Each number is 200 + 20 x the weight over its row's rms, rounded and kept within 0 to 999. Layers, rows and columns count from 0. The size before them is the row's rms in percent of the matrix's.

# layer 3 MLP up, 1792x448, rms 0.0925, rows 857-911, columns 256-319
087,218,155,196,146,205,203,198,230,205,212,208,205,206,227,167,229,202,151,205,204,221,183,206,220,179,234,229,187,230,197,220,216,192,175,193,208,162,191,191,200,218,208,216,175,186,217,193,211,190,189,169,197,211,201,164,176,201,197,225,228,230,204,209,220
103,204,147,186,181,198,190,232,194,212,219,210,200,223,156,198,197,236,221,198,216,214,162,212,197,217,179,216,208,214,195,185,196,181,199,207,197,161,175,226,221,215,193,203,175,197,215,216,186,224,186,242,219,196,222,223,191,182,229,258,193,203,186,193,201
094,236,199,198,214,182,209,156,199,186,201,181,195,201,161,216,217,204,177,241,192,217,175,187,211,159,243,189,178,169,198,181,202,177,175,188,195,226,218,182,162,224,201,208,203,210,199,195,170,158,204,207,205,238,202,212,191,206,206,202,228,190,199,150,191
094,192,193,176,202,217,242,176,209,212,202,166,195,184,208,166,210,179,187,201,193,198,211,166,190,204,217,186,189,186,206,211,211,207,219,161,189,202,259,189,199,224,176,179,212,198,214,211,208,215,191,193,187,190,190,200,177,191,171,216,231,216,206,216,191
096,210,208,209,228,206,178,183,221,201,197,179,192,166,207,207,195,212,173,215,213,163,229,210,192,204,226,175,196,189,220,203,214,164,194,203,171,195,207,180,188,206,242,163,210,208,209,209,181,238,193,191,197,219,193,214,184,186,212,223,200,202,176,170,201
105,217,191,198,179,220,207,227,196,210,212,213,190,206,203,215,200,208,204,174,196,223,186,208,169,215,199,195,244,218,197,178,216,193,172,234,202,205,198,176,184,213,182,222,166,181,198,190,184,197,163,176,227,248,214,203,193,247,200,191,210,224,184,201,205
102,187,231,197,242,186,192,146,213,197,201,186,174,202,238,239,167,206,198,194,209,201,214,183,177,195,219,199,208,214,152,232,172,194,195,226,211,214,221,155,191,209,229,198,201,165,213,213,250,222,180,226,232,195,206,188,202,177,173,204,195,173,207,204,197
100,227,206,231,220,211,202,176,224,188,183,245,195,201,218,214,208,186,195,193,211,186,206,215,223,188,230,230,208,214,193,220,190,179,189,197,214,203,210,198,193,243,199,204,224,204,185,187,218,183,209,150,205,162,206,220,204,239,227,175,187,223,193,178,215
103,214,228,208,195,185,222,217,197,177,248,190,195,185,229,207,231,192,219,201,184,193,214,173,179,172,191,205,150,190,228,176,246,176,205,207,187,216,209,190,192,215,203,202,209,200,233,151,199,203,204,199,186,215,185,202,188,174,174,160,203,184,169,215,188
099,184,200,195,192,187,205,202,209,204,174,175,204,216,196,203,187,202,224,211,163,179,183,208,167,213,210,236,229,211,192,183,224,206,207,242,199,198,229,178,210,217,221,199,183,184,194,194,199,231,222,220,202,223,200,192,159,193,211,199,220,224,227,197,185
091,188,193,184,209,193,214,214,179,193,217,195,198,227,221,200,225,186,224,185,221,206,203,234,175,217,239,206,242,186,187,185,232,196,190,215,218,184,250,208,215,185,188,186,176,185,167,206,224,202,184,190,209,185,180,187,206,199,231,196,173,218,161,201,224
092,204,177,239,201,212,189,233,202,216,186,198,213,249,218,206,152,210,217,201,193,163,204,189,209,176,210,165,184,195,178,191,194,220,181,201,222,206,190,210,199,216,232,190,226,197,201,233,189,188,184,239,198,232,212,180,228,155,201,200,251,190,181,233,193
108,209,230,172,221,193,198,201,223,189,205,191,174,201,224,199,232,182,222,199,192,214,230,198,233,197,157,209,231,218,188,182,160,174,197,196,179,207,188,175,182,187,211,195,207,195,196,183,194,205,159,210,194,229,221,214,178,178,207,233,217,207,209,166,188
093,209,219,219,169,190,210,212,212,192,215,220,183,182,238,204,259,191,195,220,211,192,186,194,192,188,210,212,249,224,176,212,225,208,181,242,193,208,221,197,211,175,172,203,205,189,226,209,198,205,224,199,186,199,223,175,200,229,231,187,233,185,212,180,208
106,216,203,185,206,202,213,220,200,225,195,206,190,190,231,189,208,198,187,204,239,204,203,195,217,202,161,196,190,200,169,190,215,199,169,206,185,195,214,203,215,223,195,199,201,202,216,219,212,167,185,191,186,199,178,210,222,207,177,191,206,199,178,201,187
100,193,201,187,205,188,163,208,206,213,206,213,203,207,196,177,217,187,175,189,188,216,172,167,200,198,218,203,198,195,223,168,207,210,192,197,172,205,201,181,202,185,237,205,214,171,194,221,214,219,234,213,201,211,232,196,151,203,224,151,212,208,208,203,213
100,182,202,192,236,172,198,135,191,197,213,204,218,198,208,212,192,211,231,190,165,202,224,192,171,199,186,219,197,181,210,202,236,195,207,191,177,223,219,204,210,217,194,203,183,203,204,234,222,213,223,203,216,221,186,154,182,210,208,224,180,178,208,234,183
086,189,184,199,154,181,192,167,194,188,212,185,207,168,222,174,198,216,209,210,234,198,240,217,209,181,202,170,191,171,199,189,228,182,224,203,178,155,199,197,215,234,200,194,196,179,162,226,163,165,149,222,217,197,234,199,191,179,200,196,199,198,223,201,192
109,186,152,190,209,203,207,212,195,225,167,206,169,215,215,202,194,200,224,188,197,194,157,196,202,195,200,201,225,228,193,165,189,209,203,201,202,192,218,208,176,220,206,179,169,160,200,197,228,213,218,227,164,192,221,213,220,195,208,212,185,240,230,180,193
087,222,204,192,228,216,210,190,207,208,186,199,214,203,177,212,205,210,228,231,187,202,201,238,215,213,213,170,214,195,226,188,216,189,205,198,177,178,193,169,204,180,191,160,205,198,240,222,203,211,192,169,197,203,218,191,218,216,216,180,183,189,217,221,211
100,179,169,197,195,213,204,183,194,196,191,218,227,201,238,188,189,221,203,199,225,177,193,199,211,186,225,192,177,212,191,203,200,196,163,166,187,190,244,186,190,193,173,215,166,191,206,193,195,169,177,231,251,198,216,181,200,210,180,194,217,195,203,195,243
097,207,169,213,199,197,149,194,216,194,208,188,219,207,230,215,213,199,204,197,199,216,217,201,229,158,188,222,190,210,232,182,195,202,215,191,203,187,176,201,189,185,152,231,161,201,194,178,186,219,201,219,180,185,202,209,184,213,239,176,196,191,230,242,237
097,238,189,211,174,202,168,198,224,231,191,169,203,200,229,189,218,195,163,202,229,190,247,177,186,219,205,229,217,217,186,215,219,195,195,190,197,219,193,216,195,200,191,204,230,199,215,198,198,206,193,194,221,201,209,173,209,201,183,174,177,200,189,211,169
098,180,202,214,196,208,235,186,215,195,155,203,174,187,206,169,158,221,197,217,178,200,185,222,182,212,203,201,230,212,215,219,200,226,193,175,175,203,240,166,162,198,222,210,214,183,211,206,204,215,223,218,185,184,179,213,187,233,212,185,180,225,207,219,185
100,225,205,215,200,227,204,244,225,196,218,168,171,171,203,196,199,194,189,141,151,186,205,211,191,182,191,227,192,202,203,182,233,204,157,248,175,170,184,216,210,203,177,216,204,174,180,205,197,184,207,198,181,179,194,216,186,191,225,217,195,176,233,230,162
098,209,179,221,200,168,191,211,136,215,215,207,222,213,176,158,191,155,167,211,185,198,182,220,240,197,227,186,177,201,190,197,225,209,221,227,189,209,205,203,175,216,166,240,176,199,179,199,189,201,185,207,187,191,199,207,203,190,189,196,208,201,180,209,201
103,196,208,203,217,202,246,211,205,182,189,178,214,229,219,202,213,268,210,191,213,192,173,198,214,183,220,207,200,175,203,202,224,188,217,162,205,218,219,255,218,176,184,187,200,168,249,213,163,253,207,198,180,222,223,229,209,164,194,222,192,207,195,157,211
100,202,209,190,210,233,235,187,212,198,194,202,203,196,196,210,216,182,227,196,190,195,209,218,229,250,188,214,162,218,213,169,184,203,197,198,197,224,220,190,188,183,238,185,195,200,203,177,181,194,209,194,167,206,202,213,221,233,175,178,198,205,146,181,208
095,213,180,200,224,222,186,237,203,212,221,170,227,184,195,225,169,198,248,192,180,202,168,217,199,219,199,184,198,238,217,181,151,181,204,208,246,240,223,169,143,190,196,203,198,198,204,186,193,137,182,212,184,222,237,184,201,157,182,231,189,188,216,249,212
100,203,216,168,214,220,213,194,223,157,222,148,162,205,196,258,215,193,198,190,241,222,259,221,217,207,231,208,168,213,223,201,175,225,181,195,209,217,219,231,174,202,180,208,196,177,235,226,195,172,165,182,185,186,196,206,213,186,204,199,199,199,220,205,227
108,198,211,209,213,200,195,219,146,183,227,214,204,154,208,169,196,210,183,191,191,184,217,203,188,225,211,208,211,221,192,226,192,236,218,200,241,203,152,233,210,219,206,218,195,236,183,201,211,164,212,196,185,175,181,201,223,178,189,224,171,189,208,209,213
103,217,190,191,161,185,224,164,204,229,168,193,215,194,208,209,196,197,189,219,212,221,209,208,242,235,185,144,201,194,201,233,213,204,229,187,230,191,211,189,214,185,169,139,214,220,180,160,180,201,181,225,203,187,236,188,188,177,202,219,214,229,208,194,196
105,191,180,201,212,207,222,203,206,185,173,215,206,211,216,205,219,231,225,186,221,189,204,196,181,197,162,204,229,165,206,180,200,205,219,194,220,232,181,175,191,191,214,202,191,197,170,204,207,189,195,220,181,206,223,209,191,186,185,182,215,235,198,210,213
111,220,199,220,177,193,239,222,200,176,211,182,177,163,226,159,207,174,194,201,207,191,212,201,230,203,211,208,228,206,218,180,201,176,230,197,240,215,239,210,191,210,203,186,213,204,203,197,191,174,199,191,210,197,190,211,196,222,201,202,214,177,182,175,185
090,207,211,205,231,237,190,219,204,183,223,207,187,184,210,189,230,180,201,191,216,204,226,175,190,207,201,198,200,190,235,190,233,171,211,160,239,205,196,199,203,191,163,237,169,190,180,203,187,191,181,183,232,199,207,208,202,227,183,187,201,200,228,200,193
095,219,166,193,195,246,222,201,209,217,195,204,183,194,166,183,214,223,216,252,210,201,185,195,199,226,218,178,161,193,182,191,189,198,233,182,217,196,188,179,197,189,195,198,199,227,226,166,166,180,200,225,194,178,189,202,201,195,228,224,224,222,211,199,249
096,212,209,225,226,187,175,223,160,191,162,196,211,225,192,170,185,184,185,211,204,200,183,202,220,171,203,199,180,207,192,197,191,223,187,207,243,183,161,210,239,213,192,195,218,218,189,224,182,216,191,231,192,224,151,195,184,242,200,214,196,210,214,182,221
106,163,188,207,206,196,222,198,205,177,176,188,208,230,189,196,210,204,172,210,177,178,185,186,133,189,189,202,222,189,172,187,205,193,166,223,174,204,216,220,216,206,185,188,218,189,206,175,177,184,209,182,208,192,189,159,199,214,183,212,214,220,197,194,206
110,170,187,217,185,210,197,183,220,172,197,180,199,254,236,185,195,194,223,225,201,196,201,209,175,216,216,192,184,181,193,196,180,226,184,205,162,197,169,198,252,155,170,210,201,182,207,200,190,203,155,204,196,219,189,186,194,193,203,130,211,160,188,207,170
102,194,179,215,219,210,169,168,178,231,211,160,204,214,202,224,222,185,219,205,215,194,210,138,203,206,193,194,199,225,193,196,212,190,206,199,185,166,193,185,214,232,197,209,211,211,214,188,164,193,175,215,184,220,192,212,176,190,232,200,230,159,190,200,209
095,201,213,154,199,187,237,163,163,213,220,173,234,165,190,223,225,216,203,251,181,196,214,227,196,207,203,203,204,199,214,209,226,196,180,198,216,198,200,226,199,227,172,237,226,224,213,182,204,212,203,187,203,174,215,202,194,198,167,198,190,220,134,193,188
100,179,185,188,222,194,202,194,244,219,186,222,192,156,210,198,221,200,165,191,183,187,216,227,222,184,185,225,220,167,235,177,179,249,197,185,217,212,229,202,173,173,199,233,185,217,213,188,191,181,202,202,181,201,204,188,182,172,202,165,186,208,200,252,186
107,226,193,198,169,196,187,236,196,180,229,199,189,220,201,181,201,190,177,185,196,182,200,205,183,169,227,233,197,244,177,198,212,185,193,188,197,198,204,185,208,169,220,199,188,214,204,205,182,223,224,185,209,197,230,181,195,193,216,196,192,214,230,198,242
096,207,213,230,232,183,213,225,184,189,197,182,221,199,179,238,214,188,202,202,185,198,213,196,203,226,179,213,236,160,194,208,214,223,209,195,191,170,166,208,196,214,217,233,179,201,230,191,216,190,227,199,200,204,178,214,207,192,206,244,175,223,225,188,208
102,206,182,191,186,210,177,161,200,190,209,208,183,195,195,184,222,172,171,207,191,211,199,204,211,223,217,169,180,182,169,209,218,222,193,160,161,176,244,210,202,174,182,189,163,191,202,220,209,154,201,200,204,207,229,201,151,176,230,201,178,259,182,195,222
102,190,167,196,177,220,213,181,197,224,174,231,224,177,198,177,243,191,225,203,184,206,163,192,214,198,214,189,188,194,240,210,240,232,199,207,214,211,185,197,191,180,189,169,161,221,180,198,228,154,234,236,226,212,204,210,193,276,222,165,219,226,185,180,190
101,233,219,215,194,203,205,186,194,197,207,204,218,187,200,198,232,230,190,216,205,193,172,184,210,175,189,208,184,240,202,213,209,192,209,179,200,199,172,206,172,189,190,169,196,178,229,206,201,194,179,157,180,220,241,173,214,224,231,179,216,179,209,225,164
101,218,181,212,178,179,183,209,227,232,177,151,203,202,220,185,210,236,212,219,152,198,249,177,215,217,208,211,206,208,200,245,208,197,211,165,157,188,233,185,196,177,222,191,222,182,193,173,216,183,211,203,174,226,177,187,201,185,221,233,160,184,179,163,189
096,211,198,217,176,157,200,170,210,215,208,177,218,189,179,201,189,177,167,192,194,199,199,191,174,200,218,224,185,200,188,188,150,202,198,208,184,205,213,213,170,224,198,205,233,174,201,204,195,193,199,198,193,212,238,194,196,194,208,190,205,177,180,222,217
100,177,201,195,195,190,187,210,206,179,203,212,190,179,197,198,215,151,170,194,173,166,184,215,209,214,221,177,223,213,203,204,225,207,219,254,189,234,203,213,210,195,189,168,199,196,216,208,187,208,224,202,213,186,207,204,249,203,195,163,211,209,254,232,206
101,200,204,207,236,223,213,204,197,232,218,195,206,184,216,182,213,202,211,195,176,204,179,202,177,213,231,213,188,215,232,224,195,200,225,171,184,189,199,176,196,191,161,169,192,204,189,230,193,196,241,213,225,219,207,211,170,200,169,209,244,191,207,225,199
100,241,182,167,200,214,214,181,163,194,189,232,203,177,211,199,191,207,170,227,201,190,199,213,188,212,192,218,174,210,238,226,220,193,184,192,215,182,218,170,228,207,193,207,202,181,170,176,201,198,212,205,192,201,178,206,197,217,201,220,192,193,211,226,195
098,201,200,189,191,223,192,211,178,216,210,210,207,200,214,194,173,231,197,203,191,183,242,204,239,199,230,219,167,207,204,200,210,188,204,205,190,233,191,178,214,222,210,208,168,185,181,194,220,243,166,207,230,189,206,201,234,215,199,168,238,191,185,203,216
105,212,203,189,171,187,201,210,230,236,209,197,236,212,246,215,168,237,200,217,213,207,194,237,188,206,215,209,192,177,178,216,182,211,211,210,196,237,201,223,208,193,177,185,186,214,175,192,232,180,209,207,208,203,195,188,224,195,187,207,164,217,211,204,172
103,187,218,246,234,204,192,202,204,185,203,184,223,217,213,226,180,194,208,201,211,199,182,211,188,194,201,207,179,202,209,217,201,218,216,198,205,233,218,189,171,173,229,216,227,233,215,252,171,159,214,198,187,242,211,212,170,179,225,213,210,197,196,207,205
# layer 3 MLP down (transposed), 1792x448, rms 0.0923, rows 857-910, columns 256-319
093,165,202,188,203,187,205,197,208,225,189,231,217,207,158,196,189,208,213,194,209,200,239,212,226,218,185,198,222,188,206,211,176,222,227,221,209,236,218,218,203,232,161,172,199,189,203,227,232,196,232,212,206,183,196,226,208,204,219,191,211,193,212,215,188
104,153,177,183,199,209,184,197,225,206,206,218,186,198,231,177,220,197,226,213,195,168,201,206,206,233,228,230,183,201,208,211,201,203,177,158,187,231,201,175,197,178,174,232,196,248,230,208,177,216,208,169,208,175,213,220,222,228,185,195,216,158,196,177,176
093,203,216,208,223,188,210,164,172,196,200,214,210,197,257,234,179,186,205,158,210,219,164,188,190,180,214,167,213,242,168,231,198,211,163,170,181,193,178,229,192,174,170,173,207,191,194,172,209,209,243,185,205,196,208,171,214,187,221,180,200,190,207,176,186
093,199,193,189,169,176,208,187,201,192,229,229,233,194,221,202,181,184,205,212,206,197,178,194,244,172,165,171,208,175,191,248,159,182,173,203,152,221,241,186,201,229,169,192,231,186,206,179,185,235,211,183,200,212,183,214,216,225,162,227,198,204,203,179,201
090,203,157,214,152,149,217,192,202,204,221,208,197,199,193,203,220,192,206,232,203,165,220,184,195,209,207,200,236,197,216,197,177,185,193,202,196,216,218,199,212,174,184,210,195,211,181,184,186,214,211,231,175,196,184,186,202,198,210,176,183,211,225,189,195
099,208,188,197,211,230,208,235,141,153,231,199,201,179,215,201,188,242,215,182,194,168,224,196,198,204,210,226,177,197,230,202,243,235,209,205,214,230,186,188,184,228,215,206,231,195,204,182,217,218,214,234,182,189,206,206,208,185,216,207,199,156,176,191,165
096,214,152,222,223,206,179,178,179,231,200,143,217,200,148,191,217,213,204,228,202,192,196,196,200,242,214,211,161,217,184,197,188,174,224,189,190,196,191,226,163,166,188,238,210,225,180,195,224,213,206,233,185,200,203,195,203,199,192,188,212,194,195,208,182
099,196,228,212,235,234,244,183,213,209,159,185,218,180,224,180,196,211,181,217,182,174,197,182,196,178,199,193,211,223,193,192,182,213,213,180,207,174,195,173,189,160,202,190,225,204,173,194,175,198,161,248,210,200,213,219,176,217,182,207,184,207,206,205,228
100,197,201,185,209,197,192,210,229,188,192,178,211,231,189,170,184,240,186,239,194,179,222,187,192,189,225,216,226,235,234,182,168,216,218,180,177,205,205,186,203,181,176,179,198,187,189,220,209,219,186,233,183,227,198,199,229,195,208,224,188,201,165,167,181
093,234,208,201,221,170,182,210,209,222,230,206,204,187,198,228,166,202,215,157,210,177,220,193,207,182,192,166,207,198,203,223,198,197,226,161,215,221,209,216,240,181,203,171,208,175,195,206,210,182,225,158,214,192,226,206,228,201,219,209,204,191,206,201,205
089,149,193,255,189,209,229,209,205,197,215,177,212,169,161,212,218,199,186,185,185,195,218,231,213,215,224,212,174,190,202,206,187,192,201,217,217,243,214,220,198,222,201,217,208,197,201,185,191,184,228,227,202,208,184,202,193,232,206,212,213,169,189,205,203
087,207,206,191,201,220,193,231,230,186,184,214,202,173,161,218,216,188,228,181,226,182,193,188,211,187,199,208,230,177,198,196,163,165,177,156,214,189,189,209,203,160,196,212,177,203,199,226,190,188,218,201,226,166,181,181,189,193,171,219,166,209,190,238,161
105,194,171,190,208,228,197,188,208,194,180,192,191,212,206,213,166,190,223,198,206,212,196,238,211,184,222,187,189,203,200,203,203,189,180,188,189,159,200,213,208,211,198,218,190,170,196,226,216,227,169,161,201,211,185,232,196,207,187,225,173,209,186,201,207
093,200,171,193,196,228,227,204,189,211,153,208,224,225,196,188,160,206,217,212,205,230,236,216,185,201,209,191,182,241,196,206,180,185,198,194,180,210,213,191,211,178,223,174,196,223,213,188,171,238,219,206,217,178,219,225,160,199,208,199,230,171,190,204,222
098,172,169,190,201,195,227,198,245,192,228,191,209,187,199,186,224,229,225,196,225,213,211,204,195,196,202,203,179,215,192,206,170,197,182,217,196,181,218,190,233,231,218,183,198,236,213,225,225,194,164,218,206,183,197,230,202,168,181,194,209,190,185,231,206
100,218,179,218,226,180,200,193,180,211,201,199,232,178,187,160,204,169,209,208,199,168,189,216,211,233,195,198,159,182,209,210,194,209,239,224,167,237,200,240,188,192,229,217,198,190,234,183,199,181,198,248,210,195,226,184,209,189,240,177,185,197,177,178,187
108,184,200,235,239,201,191,213,176,175,219,229,190,214,179,168,182,222,190,258,192,183,155,192,193,211,205,242,221,228,215,204,210,227,197,214,195,227,200,168,198,156,200,205,213,180,209,203,185,192,223,227,209,174,215,185,217,209,229,195,216,197,226,189,205
089,213,166,165,204,210,218,184,209,184,206,217,178,200,199,241,184,159,188,177,202,187,206,213,196,205,185,203,180,191,208,196,195,188,156,221,216,183,214,227,219,192,179,221,210,217,219,196,200,165,211,197,207,242,195,186,173,180,170,227,193,234,222,185,190
104,238,212,226,208,166,192,183,210,203,201,213,168,181,192,180,169,184,224,187,212,184,247,230,213,200,223,162,184,188,226,222,203,228,197,198,180,210,216,185,193,184,205,202,205,177,189,247,176,193,209,157,207,173,197,228,205,186,171,189,187,212,196,188,181
094,195,224,205,221,174,184,237,207,206,190,197,186,201,166,216,148,192,213,199,231,210,177,201,168,189,177,191,223,187,202,190,199,216,204,237,199,235,200,219,192,247,212,215,220,170,187,173,200,174,217,207,228,179,207,178,204,222,190,165,218,232,186,204,199
097,215,216,227,203,146,222,209,192,229,181,172,186,180,205,195,212,176,196,192,176,190,230,187,218,159,170,185,218,215,217,196,198,204,209,159,230,175,192,213,180,209,218,242,212,169,186,192,228,231,204,182,207,192,245,166,201,174,186,226,174,200,192,195,226
099,207,204,219,198,213,217,161,224,177,219,204,180,203,178,213,231,219,219,187,188,200,213,208,191,202,190,200,203,217,178,228,211,189,190,181,195,196,204,165,186,196,196,215,226,191,182,228,202,201,210,162,192,214,205,205,206,212,204,158,217,223,212,192,194
097,207,189,159,221,180,208,190,221,221,206,196,215,207,188,206,209,196,252,177,229,201,162,219,159,203,224,172,220,218,208,236,168,221,188,222,198,224,178,231,208,187,220,213,205,185,191,177,208,224,203,236,191,156,195,191,199,196,202,178,187,205,188,200,233
098,197,220,199,235,186,221,156,223,172,230,190,232,203,187,228,174,196,206,241,220,202,187,164,176,184,202,228,201,212,205,249,199,185,206,212,194,211,221,210,172,195,223,172,192,201,155,205,195,214,193,230,199,166,229,171,183,237,182,178,190,200,183,193,218
103,170,191,224,205,189,216,167,150,195,236,169,175,203,240,184,177,222,206,192,202,188,180,199,199,191,216,174,213,189,199,177,203,219,177,234,236,231,201,218,219,192,182,208,189,207,159,213,206,221,212,182,224,221,211,207,212,205,226,181,232,190,184,186,220
103,233,213,190,223,207,214,207,201,193,229,181,202,222,191,226,238,194,214,209,179,204,228,211,235,178,200,173,216,188,194,229,192,208,204,213,215,236,246,201,202,215,197,236,185,189,211,211,201,161,165,224,195,196,197,226,183,205,177,193,173,178,196,197,160
104,227,203,196,192,195,207,217,230,186,226,214,179,197,235,185,194,228,168,183,185,206,218,213,204,197,210,165,234,183,212,213,226,208,214,197,222,197,219,167,194,225,210,204,210,176,174,220,177,213,195,210,227,202,213,205,224,210,187,188,231,195,205,177,216
097,215,206,211,190,211,189,207,206,197,189,183,190,234,194,176,191,187,224,194,179,193,192,204,192,202,210,240,193,174,224,201,215,251,179,194,219,171,214,195,175,202,203,193,214,214,252,172,198,208,203,209,221,179,171,195,175,189,177,221,218,180,189,190,195
096,234,208,197,232,170,233,185,206,204,205,213,241,189,200,170,168,185,206,192,185,193,190,191,220,199,217,239,132,196,178,214,207,187,179,202,179,218,182,199,231,185,205,205,205,177,173,173,196,211,177,246,207,171,232,209,198,215,214,183,177,198,220,207,175
096,238,204,201,197,205,235,195,212,189,237,211,213,202,225,202,213,199,214,170,206,220,157,200,201,177,185,195,202,186,208,209,225,208,200,194,205,193,205,199,197,199,194,195,186,200,229,183,212,174,176,207,204,151,219,191,197,197,233,200,198,201,180,224,195
101,189,195,180,200,192,205,185,240,223,189,231,181,185,209,191,176,214,232,178,231,207,145,212,190,220,224,155,215,236,189,217,201,235,223,196,163,172,203,194,164,212,191,187,184,232,168,206,171,219,159,185,198,196,197,217,223,208,171,184,225,198,193,227,228
103,175,204,206,163,223,237,160,186,202,198,187,205,205,198,201,168,225,215,236,170,193,183,210,185,186,222,180,221,190,208,215,211,210,219,229,192,228,219,192,157,214,182,207,180,221,230,209,183,236,211,189,205,219,174,195,180,241,205,217,198,215,201,180,173
109,229,141,192,199,196,204,194,232,196,230,218,250,241,189,219,234,208,208,181,215,182,191,207,220,208,177,187,205,220,236,210,210,176,192,238,184,235,210,221,236,212,246,207,198,219,185,188,203,175,236,213,230,229,223,221,194,200,222,226,183,198,226,174,226
107,219,222,205,209,175,188,205,203,193,197,213,172,192,244,198,182,211,135,187,199,191,152,166,180,228,188,217,222,197,163,195,213,216,205,226,205,223,175,211,179,183,189,199,230,205,191,205,186,199,149,241,195,202,199,209,209,200,216,207,197,204,180,206,204
100,213,184,211,187,219,173,169,202,174,192,143,213,157,234,189,190,183,199,216,217,201,194,232,207,163,209,222,202,165,171,228,190,244,183,206,209,185,197,179,223,213,228,210,207,230,200,203,190,188,149,207,177,198,173,187,161,209,191,197,206,205,189,181,194
093,204,177,209,172,216,199,203,233,193,210,209,216,206,218,202,201,183,214,219,205,200,207,191,230,219,178,193,225,204,194,221,175,192,180,180,196,195,197,203,193,224,216,197,174,171,192,171,207,253,204,208,187,186,179,230,201,210,232,207,173,211,203,209,209
096,245,161,193,220,195,233,199,228,211,199,199,217,175,192,253,204,205,177,208,209,176,204,218,197,201,227,200,198,216,174,214,159,189,197,198,200,220,226,217,191,242,227,204,182,224,234,188,209,189,200,205,174,198,191,207,219,167,193,162,158,202,202,193,173
097,219,216,149,196,221,178,195,200,200,205,199,233,193,206,190,226,198,167,207,213,192,197,191,215,224,230,178,196,162,232,178,198,188,183,229,213,196,253,205,190,212,204,182,216,210,203,196,209,216,221,178,200,150,207,212,172,183,190,226,186,216,214,226,187
116,212,190,193,207,194,208,186,228,154,205,196,209,224,209,196,188,206,183,219,156,194,209,197,201,219,219,198,190,207,221,206,196,207,180,204,233,179,150,203,175,186,241,224,202,170,223,213,213,231,193,209,194,194,194,211,212,217,197,192,247,237,182,207,164
106,180,221,163,240,204,180,163,209,191,210,231,207,160,201,226,202,205,216,158,205,207,215,189,183,183,205,175,209,222,180,217,208,176,203,217,186,206,207,208,205,170,168,182,199,186,221,167,181,226,200,227,212,197,242,213,201,173,180,160,161,216,205,209,203
097,251,203,228,222,209,187,221,211,183,205,210,191,172,182,220,187,199,186,185,185,181,168,173,220,191,181,193,193,190,187,220,178,154,228,230,231,181,195,233,199,197,228,191,177,214,171,206,166,170,215,165,221,228,215,210,163,182,203,179,190,180,237,238,209
097,204,191,215,206,205,212,224,196,215,209,239,191,232,159,202,192,193,190,208,175,151,172,217,161,190,217,230,187,236,204,212,182,193,230,193,204,215,200,175,192,197,185,229,201,188,197,197,186,224,183,194,224,196,239,182,229,196,219,197,221,195,181,194,225
111,183,189,213,235,166,196,185,198,203,224,181,176,218,212,181,215,211,189,222,202,194,225,191,229,219,196,200,198,158,199,161,189,211,214,211,206,201,207,193,139,184,199,214,217,215,208,209,189,196,231,183,215,213,215,207,245,188,202,185,215,217,239,197,183
095,195,192,198,178,188,207,227,235,249,220,182,175,174,190,195,222,212,193,187,213,198,235,166,213,192,199,194,185,211,188,178,225,190,245,201,204,196,203,206,204,222,180,197,176,176,193,191,217,196,238,236,198,213,206,182,185,167,203,255,237,201,240,217,217
103,210,191,202,185,201,211,147,214,201,186,161,174,216,210,204,207,259,198,211,175,199,193,195,196,203,191,214,175,183,191,190,222,217,226,206,224,196,174,233,206,215,177,195,205,185,204,208,193,160,232,212,234,186,223,184,208,217,195,177,216,218,202,194,177
101,241,202,171,195,198,203,208,220,220,202,189,204,231,217,205,201,197,207,179,263,214,232,209,220,206,188,199,212,184,217,244,186,213,188,207,238,215,215,171,188,200,225,202,216,191,141,230,223,202,185,198,225,197,183,219,233,213,209,160,178,171,204,186,176
106,200,189,196,213,186,198,165,194,197,206,206,223,188,229,197,179,236,193,208,200,181,204,222,214,199,172,189,239,219,232,218,207,197,207,192,211,187,201,220,161,238,219,200,195,217,186,182,190,209,178,241,227,156,172,189,202,229,208,209,197,208,205,203,200
099,159,178,167,186,204,221,167,181,175,223,216,215,161,168,204,200,165,193,185,210,228,199,227,156,203,226,208,194,236,221,193,213,225,216,213,199,217,213,180,180,205,189,199,214,236,201,205,210,198,197,192,219,222,186,219,193,211,199,219,213,215,173,181,205
101,246,216,232,190,212,209,189,214,180,218,206,198,186,203,190,194,208,229,203,184,204,199,184,157,174,185,192,193,205,203,226,218,181,203,193,209,214,223,203,181,197,192,204,165,187,205,188,192,192,204,214,219,184,178,191,182,215,192,233,146,162,201,221,181
098,210,225,196,227,154,208,169,189,199,212,189,196,212,161,192,176,223,220,170,213,199,218,222,188,199,180,171,205,203,212,198,189,197,199,203,232,207,169,177,201,196,192,148,225,213,169,192,198,146,199,172,173,231,192,235,184,226,208,191,227,175,210,185,186
103,213,215,206,201,178,181,197,206,148,208,172,215,190,209,192,188,254,202,187,205,199,197,208,179,186,198,201,232,181,169,185,183,205,225,218,191,213,231,200,198,202,199,162,190,196,184,185,214,191,188,173,193,220,203,202,195,208,177,239,244,206,195,197,202
100,253,199,209,197,205,203,190,208,210,199,207,200,204,173,213,230,209,182,219,190,197,175,180,189,168,198,196,192,206,192,197,171,172,171,237,205,193,170,176,195,193,202,224,186,213,210,177,209,221,192,252,231,180,200,183,235,208,218,240,239,235,193,210,161
105,243,223,207,206,194,226,204,202,200,204,200,204,199,186,168,216,191,214,203,188,193,189,209,208,207,219,242,194,231,230,187,153,184,215,202,212,223,212,198,195,210,216,196,217,178,221,197,177,210,202,222,185,188,176,210,212,200,193,165,211,174,200,190,203
101,217,232,185,205,218,241,173,236,222,198,184,200,203,208,149,209,208,201,217,193,175,243,180,212,175,232,227,205,180,172,191,198,176,201,153,203,166,194,172,173,175,168,194,198,226,191,241,203,194,230,167,166,184,242,216,211,209,254,208,186,206,235,213,230